{
  "n_head": 2,
  "bias": "none",
  "init": "uniform",
  "init_std_o": 0.0603,
  "optimizer": "muon_hyperball",
  "beta1": 0.95,
  "decay_shape": "linear"
}
Each number is 500 + 25 x the weight over its row's rms, rounded and kept within 0 to 999. Layers, rows and columns count from 0. Numbers have three digits each. The size before them is the row's rms in percent of the matrix's.

# layer 2 attention output (transposed), 128x96, rms 0.0602, rows 30-52,94-116, columns 0-95
100:507490502539517465485482484487469490524519497489521482523502510503515516482571527440505499465496479499508473499501503480472515548493463471484541476504467490529478531476471472520450502457482480512507551540534480494485483493503457507527493449519527519470532499484490489545482499473522481488
090:529490483544545438512483545493510505538493491501471497551521531468517524454499492526534473513540498515527526493488496509508507465490471516519517496519525515480456479488514519448497467481535526456497523513522477477535507508448501493496479481490517458522512531501538528504493512489467506535
097:499464527461498458489489498504531493496487497474512484508516518497493462513517523539515507511493477500506493487525504498490525478513493513500460508508483472521522489415528536492516537510506457462476491553497503456518506534510485527507425482499525493478502466511520488476551506462475559501
100:500482461505474462464523451525497494476483501498539524486487493531522463495494497506481495510454486492461551485506460525494515521490512522520467488522533474472520532500528525533505458504552543447500483508486509513463483500493502519526525481491439512525494532479494504483534531536491478535
105:519490484494508488522500514479468495539484484501511512509511456486473484497503511535473457454526459475523487484494491515522530497515492538507457476494469559485525488505439448521491489480489505482534481536464491524514502459510493489577504475531494519498497465511474517468484545499513463490
102:520490488522530544539453552492510438511449468526475502495532521503475493463519462538495521533540488488527475506512506453487481525504526508527471487536500479491495555504487516516485509504516519521509542498479519499527464481549491508518508484486493501510481472530541525524467504506509480525
090:529494490503485503469480473515484508498463516496502459548512457505469459554515491503545500481486490518522528508499509535537523525509470486503517523476528524509499506508473473540528492498521507499481521538508511499509525446474469487501502518512553498476494432549508559504523546525498506520
110:522472529522512518522493460519494489521512519472497484573490472492469535496483497512512483535520558544523506559498527472493492503464506462497475470473500456494488534451527501478512526524521484484517479466482454530506482490509514488517490483479512485535507501455556529504506502515489528507
096:476470519526528545453478485470422470517486454503496527485479513502491460500522483514495465486505482517505520502485528501473511519495476491492531533526527497501521556529535465492531529439484504481539490492492493454483531527528510508480490514512492522454484498514493505502473474467533510523
086:461469560497498501507530508480511489505487536516499497520521498510552456486459496503527493477517485486490445486517491471494483469489544508503519512509504555472491535487498494505469500473521520483488522490477516484514499488504521510436504435444474499540504537519538541471508494471518506527
099:475467507450569507496486497477495437462505471494489498523488447487510484517512522523491515480452470473519485505494505517489513520508506470502496519462510501534481549532520494503497516539533462476481497503485528525509490510515471460528492478531513486559466512493517481488477468467466467515
106:472526503475520529487482453489479501525538470468501526458511474525492473464497557493536507529518485479515453513502505507487494513513514484523533445511466520483525493486471506500523519550515538526490447534511528493481524526506443469494515510512503467523509509503467490501448474516487530492
089:486515511511510506499476527482500503494501500486485468504522492533499536516487458509542494495498499547507456501496509528511502471532455495442531521488475479513459440527537503523450519497495511489474491478473530487526476483462502494506505507466510551497537444484460499487476436501485532479
100:495555539520526486541489466521531477519494514475491483508507485468526542485502488465524485521509512477477541469488528519523483513513496508509453494493496549480492530505557513488515468510506527529526493481484472529465490534508536486527496496473533506491469508503538548510505479518562471542
094:496526514478484503502465492509475532537507492463495485507500494464515528498488531488521441515460460467530542494514533508510462511501489505521427523571479517501514517509506484508475456567499540470500524537500499477523524501476490520473492530496520474517499527480518490509473513508476478520
106:501487486482518521489514543497493450480477496480500483485475476531483533498530468497521492546454534540436471491488510535533505528516527496507489474470465441448531476496532501521479531536523504514530503507487538486491510481483474501482502493485470549512490537476517503523531520477486482518
099:521463519508464504529465489527493499510464504502505502510510494497474531513498513461526510473513490462495473510488477503504497543526482511498532522527532499495484533486498491517541483547546501460539506448495453468483537534483525505498506503516534497519490468533474483540547483432502452486
092:537489480472537514470550538510501543535508494483485464543512502559476514500528525506514496476491481504524520514470474492500496493546522520556524531512522482474479505505513488500487507502561491534506487463506497484504502497508501495468535518501506508461535451559497483486452495545522499494
105:539494484483502538534566542535517486476473464534528497492526542481513457495472499476493547493505508542472503534498543502512484479486530507516549493520463506502466477523506536483478509536500521493536503480496499498506500516526464518500503513473481443480468482474484514510474498529524460480
083:513492429471513550476475499481467479551514502478482526502476492523504496539482517544513487498480482470507513513542518479498453520499510541482498491492513473523515486465475497513458461511530505470539520461478490493504524508481519523535458536501530523489473491472474543503530509521464480481
088:529464505533519522503482486529526481496467516545502542494474498470497485432469533508486486508514486480518503485513503535473463494508524515479531486514498450477509528476499455476494496499516511497468511502510528485518477473467539460481476516494530492520559469471471481535531445480471527497
092:486500505490495480512499476470494464524456526491537484461487508517497498511556479488510495553519461499502471489473456538503478496512516489496482473511524528435482481488516486526504488484542515527496499483528469458514544514484513481471488466442497567487516489507532527532508519506538517506
104:486532506495498504501467496438489525477498463501499567523479468451515499503470532522564501508511529504469503503478471487495526516493482488501528486510528455516469514509498490534493497491553485477513521500508445476524485474516490501476521502526493501476479525514477485538496487423546503487
092:464517521511491536529512494471501497514522544468531525496507493539511506478509507463462527463481447501449437505513538449472510494475519479536489497495457547506519505479467507475479518496509498475476472513485523546513474502492499501462490483506546519454479520511488473513497492520507539490
100:556469491518537490509486514456517500512486487471533516457475546512489511515536516496481509487483502500508496447497490524486461520536526507503474502508512511477480434506506497504480510518496463435545506502467479542521510505481469507533460521530540474502494494521515491545507515486489442509
093:489502483499494439493519513477518459472499544477496454476467497474490482457534486534491534504460495502516496478510555443485553518504533518504509482511526524531473513493526564523534506498516480512532507496468530496509530494497515479491450506531478488529507492525458475490512499496516530501
118:541507502475461436459495515460468516498478514527543543504490516447518481477521532531479513499473537496501522493512513483488475482470514506481484490499508450528504488463471516451501507537509543473523501501508511496523504514485504501484554455520515495522492496532520468458534529519494471478
100:500552533476524494533467521479480489546494467509460557517450473510524494512479517520498466497474491507459499536483515526499499501487490515468526498480462516493454496535511507501491498503486477528433490536477496512516558480527528504472509483520504497539507513487446460497478520493510514471
108:493520470506510486497498528471516541475466482532443484493496515496474514528543535542509476502530514511509511511458487510523513479529509534521432495521527475516521507538513490479451491513544507472541498525477532502483508565517515512502513445489489505478495498526477495517493506537496535462
094:507499512502497484459496501541529497496493477505507496507469566456499510504575517513492515523514452489471550498534508493490524541515484521524553476488494473522503495503507501527538519509516512501494499522548541507532503505527497512539498520475484508558483460499497509455504468451479524485
109:548485494468459526488506502510522540519524504457472526481489468530504535443472519511485494523543506501543482475505445490468526508515538500507487515456487503493513506496522482514479461523500506517522505536509478512538522508502538543550492451505533500501498485474494489549492521542531509498
095:534497444541474508508529504469461498484489494480497490419497492544513513489502492518507456497519520536474482492516525472544519483487481481501511495495503538501482478514522457508484517485490496532523476501557521515483522537510490498437478498547508482498496501486481470458461500521496548479
105:510480503467468493535505526500457536514514527500519502501480485531499514495500489501485509471520542464502485484524505492524508538524496541556478562490472519436512539484483533488508496540517495497513570469492507516543499499515508517484469464503527466518533487472486510476490451511520487473
101:519447502484493489511469515479471504478469515498535523527552501489509500530486502494469488514485496530513478534477509494466534488460512448514491518519513506479512525473473506461506506545519460506494492522503509494452522452492464479544543479503511535533519560467505514454479487534527502497
104:515495474540555522485499480483499460497497495455477525487515493515555487502498533509519528514498500488482493541534483469464473486474502551487497477503526506482455506514499522536485482505506558509481476469493494508468529497516476536549480509547497524526491546476527558525472498485498478475
112:500489472510486459517547509495508503495476497488494536482527510507509541536512475520510518526490494488464477505526496488482505477528495461474495509521455479493468486535466539552493468471493550510520549497528470473481537479485529469553488499486549516549503537520477504513474473524492532511
096:501519535492500442463452503487503485525512469473481464502537519514556499467506530524483507526519497543463520525480499539508513522509506481499514518510531488508494529525528521474529479497491507538535534495515506534508479509482468530469469484476534539524507515446495547498489500480545500541
093:493481533502529538515525494502506545502507542522484514505532475505568531534533496541460476496511526464520527482464512490518492506494492473516455523483475562487445540503509512501491525486518515471470533539527511492489481475460499525480508520466502486476458501477500466496499534482504495510
104:504551523497541548484514497466505502480514504470488524498492493484523486494506504531489497515501496498458465458502495546475500489526485467500551456458493509451462515477496528480519526499483467509483483477483516531527471485488514469545505513482442518536487502501448512506485491484448521544
098:555476508490497497484477470505497499480472506485491476546493498528506457507499510519537454537514478477516459501493454481500476530480480516491507505560517462489471518490501472523497538471466495513508506473508477474489461544423496493492542492507525529528466512507513529502537495493452494487
105:531477446462476518483515531503501552505509462506503490547487521445499496493516463526515468477468494500478499534489511541427513503501511479506531487513481502529493507457538500439501477505510525520486493467490509533500544525535506530455495500500519495484527514530493488503513475492486547513
110:477544487506470522521525517539509502514444512543512511488501501449483490485525502497462493497525488523486497469476497498495501478547507472507476452476497552527472525511481511501468538527538446512482526488497481539491533493485497542529503539507482524508477473465487496505543458513524463518
106:445469497514563556483507512489488492461535500505522480512497495490522508513473547474464475461495509504532487513524497482505494504529504474511530469499525489556478543492515502467527477484517498521542495461469504490513491448514509495490475506491497531508513522502500539528547447545495504476
101:474498509492474528504500550437499515541465480486477529521509458471533548482498449504471496508517505508452518496541490482473505479505571506467523502531490489532507500468470470499493505524486509528501524527496487475530509456501493508498516507517558528490534494481467528496515480498494540490
096:474453489460494481505503517499497489496509532503479511474456512470507508508479491471452469466516454507495522564472456536487465570506508493499500494536478515493492536493476528513500547516482506457537499521503464500481522479495512483542536514490528451493489504489530524528503513503514515461
105:464527497493518518463494505463517496461484530447505497497475504497554511480500503498486534517493521478463477503530513476498487488527455508522487466487503501496469483466530470517494562485513531503485510542491455488515441470518502484512462500486479478482491517437493429510496528483498485491
# layer 2 attention value, 64x96, rms 0.0488, rows 31-52, columns 0-95
100:506461485470499517479517479519478471517463535512529490508500484540510450484483498490483502519456512504475486548510499519519515510480542512442506548537470498484551510495566541481505512481501478553480466476496505506520492488516500524463525545512456494510524490529475518511478512535502502484
099:526481498529438463475466509470486493515556518480482539493505490478488478513538473477495496456503537485479495534512481488529507466550507500508521498504458504490489487533465522456488494490511501528473505429516518502471487493478513524483477470558484479489509492503517493505498459468462530476
102:523505504506561508526464471517500521506537487527487463512487499544484472513504477467489513491494489463485496485518472484493543490494492436479469484548522520485532481470502502509476469472525501558497496483490520512562534474528511501481519471524470481506540518461541487534497481536515489512
104:520542527479502504501525532494562506507507469495491490478505522551508522495500463527511507514471483467471505542484553478566486503511465499526496499490483471526521542509503452525533504530512525493482519463495480458518477484505472513523472493487481487545507470456530499535507462471486493496
100:468499470497483515478462495495469519494452515512498565498484513495509519524492511486513496524497524497537472557535507542494508518497504447472488483516464537563520470515537483504489526458482513514487529491503459527500539516497510514526462513502495469453513472480496528490521540515473494464
113:509512534487539525522466539467473486502490478529525480459505508511505481460494457512436477471448488502479517527523483513478494480467509525496452487543509530498518516510530486480483503535479488522524517503468469521542506464498489513511517483506432501518488514479489441509494499509463477479
105:480510538533549445470508529477494513525481515455508488488536499505532543528491513501489526517523475466524509496470488495527493445468539524477528497504534478492483505503476454510488495525483505494497519486475538516446494492510486517485494474474459479464484480540488500524493532477508438528
103:534526517492519513521519509538532514480521499493490486543512483485543484490506498449532518524447493469537528489523490489485489511475503507522517484467505442503535515470466480489470487526505483531508472472500500534473500483478486461498474549463458519483492464507493495483561470464532467507
099:536484531521494477520454517512499483490499449500496514490468487464506528550500512449504494489530428509488517463459518502493517516489504501516466424511561496504499500464512506512496560481493493476488505507486487483491486483519511489517485489537516550474518498502493478525478445507525510492
093:505484477537508501520527489527496549515552477514537543505533524501505511470531503508547538470511460473526515482480521511487469474501513500521485485483468458477502520492473477482523504525504536508529529542525525533562459507485507482495496510533468455497470464503522495497492510470541529502
102:519480564406447501513471484467534519486480503520504494519480515512491498481497480533473535535500476526514525478489511530490501534494529498457528515491470550513509525482488469521471492514477483471520509516514510487485542495493464526480493486519521517499526518469490541504558507504517496480
086:532473586514473534505481496511520550530549521496526538506448506500493512498527519509484535465531464502490498484512553490482511467484504552496480481510508521489541463491520500501518503540504464503531492527533518504521502497504507477485467492533470496521487473517462513519511484463493470512
092:493512512470454506484494490446486526487509510525548508481491522497499461510475478491503488457505500444531518529466507529429465465504481496521531503515508476534528477491457468520468480469502491509501487510498477479527487519456475509470535534499528492475530467490519485486515475440520501495
114:542489511500506484459513491499484505529525483555503480511491543495519458449463487511499507486537535494464516523513489495499500482484503476518550493504519491543527447509544531506504514447528506494497522505499498518475519494541480502515571456489504503542503494471545512486539497488532519516
108:477478437486465478484517508527511499466505463501513516551504522529449476533502533506501496497480484536512517481514514485453485519489513550549498527481487511500489523438462498521506479500457474488481475501534507503479470523499536521522534512524513536505493488490490518516448451520507525515
109:507489536484531485473509500457523499517515529483509556521537516482489509479471485527473484518514522498534493412486549487449517492490507451475513474509474491457500456522509538484502504465484543499512521510485507530545474477515498527517482482484458513474493498520497495512541507523491518495
092:494511502531527475476508523486456507480473498485450478540499514499497484466488466514487492494517466476519491450484511506502518567523443521513474514495518472474532499503515489473487559502503553458544521515522489493475503523518474507533490499468499493510509488498548481531498545515450501475
097:468511473542514466471482501491478504460511503493471493524528490483512531474478490503549476471505539504510486482491504465539507513485474487458507474515493542506539511469475491526536478525522534492519499514492466504515531515513526487489544438512519471518472482504548532490474534450446516510
096:489472502490465465482555439477514473472496472488509526480520470489520472522490522525531475475516529529483523493524509503452530500509462512490478472522513510478514509500459518472511503493526497524486508515544517444486474524472491452472500502446481467506477505485497496508448490558522504495
105:524453548462537485541506482493499494466507547486546517483470549510477486496530514455495542472487527475511483485529500490516501483500519536473477479535535501486507511498484512530473499492512502496484492521532493486534498454530505488523506490492469527504472546485528496508493470456505503424
091:518495513519518512465528485517493521501500484474462460472569492458489518486502522502517529516484515503479500515533510491507477461499550524496487476467483530479538504493488515543482511508503506475567513499476513467496500517504477566489477524476477445492531532481466504482511498506483546544
096:495504487509500486491466487482502534500522461499457474494542483511456494454482508504470491522493497457491484495522504469489465480517486514477471552467511528502487504496502511502496466492495484561468495524399450510484483495474492479465520464514517504560504472499479517522512517483494489499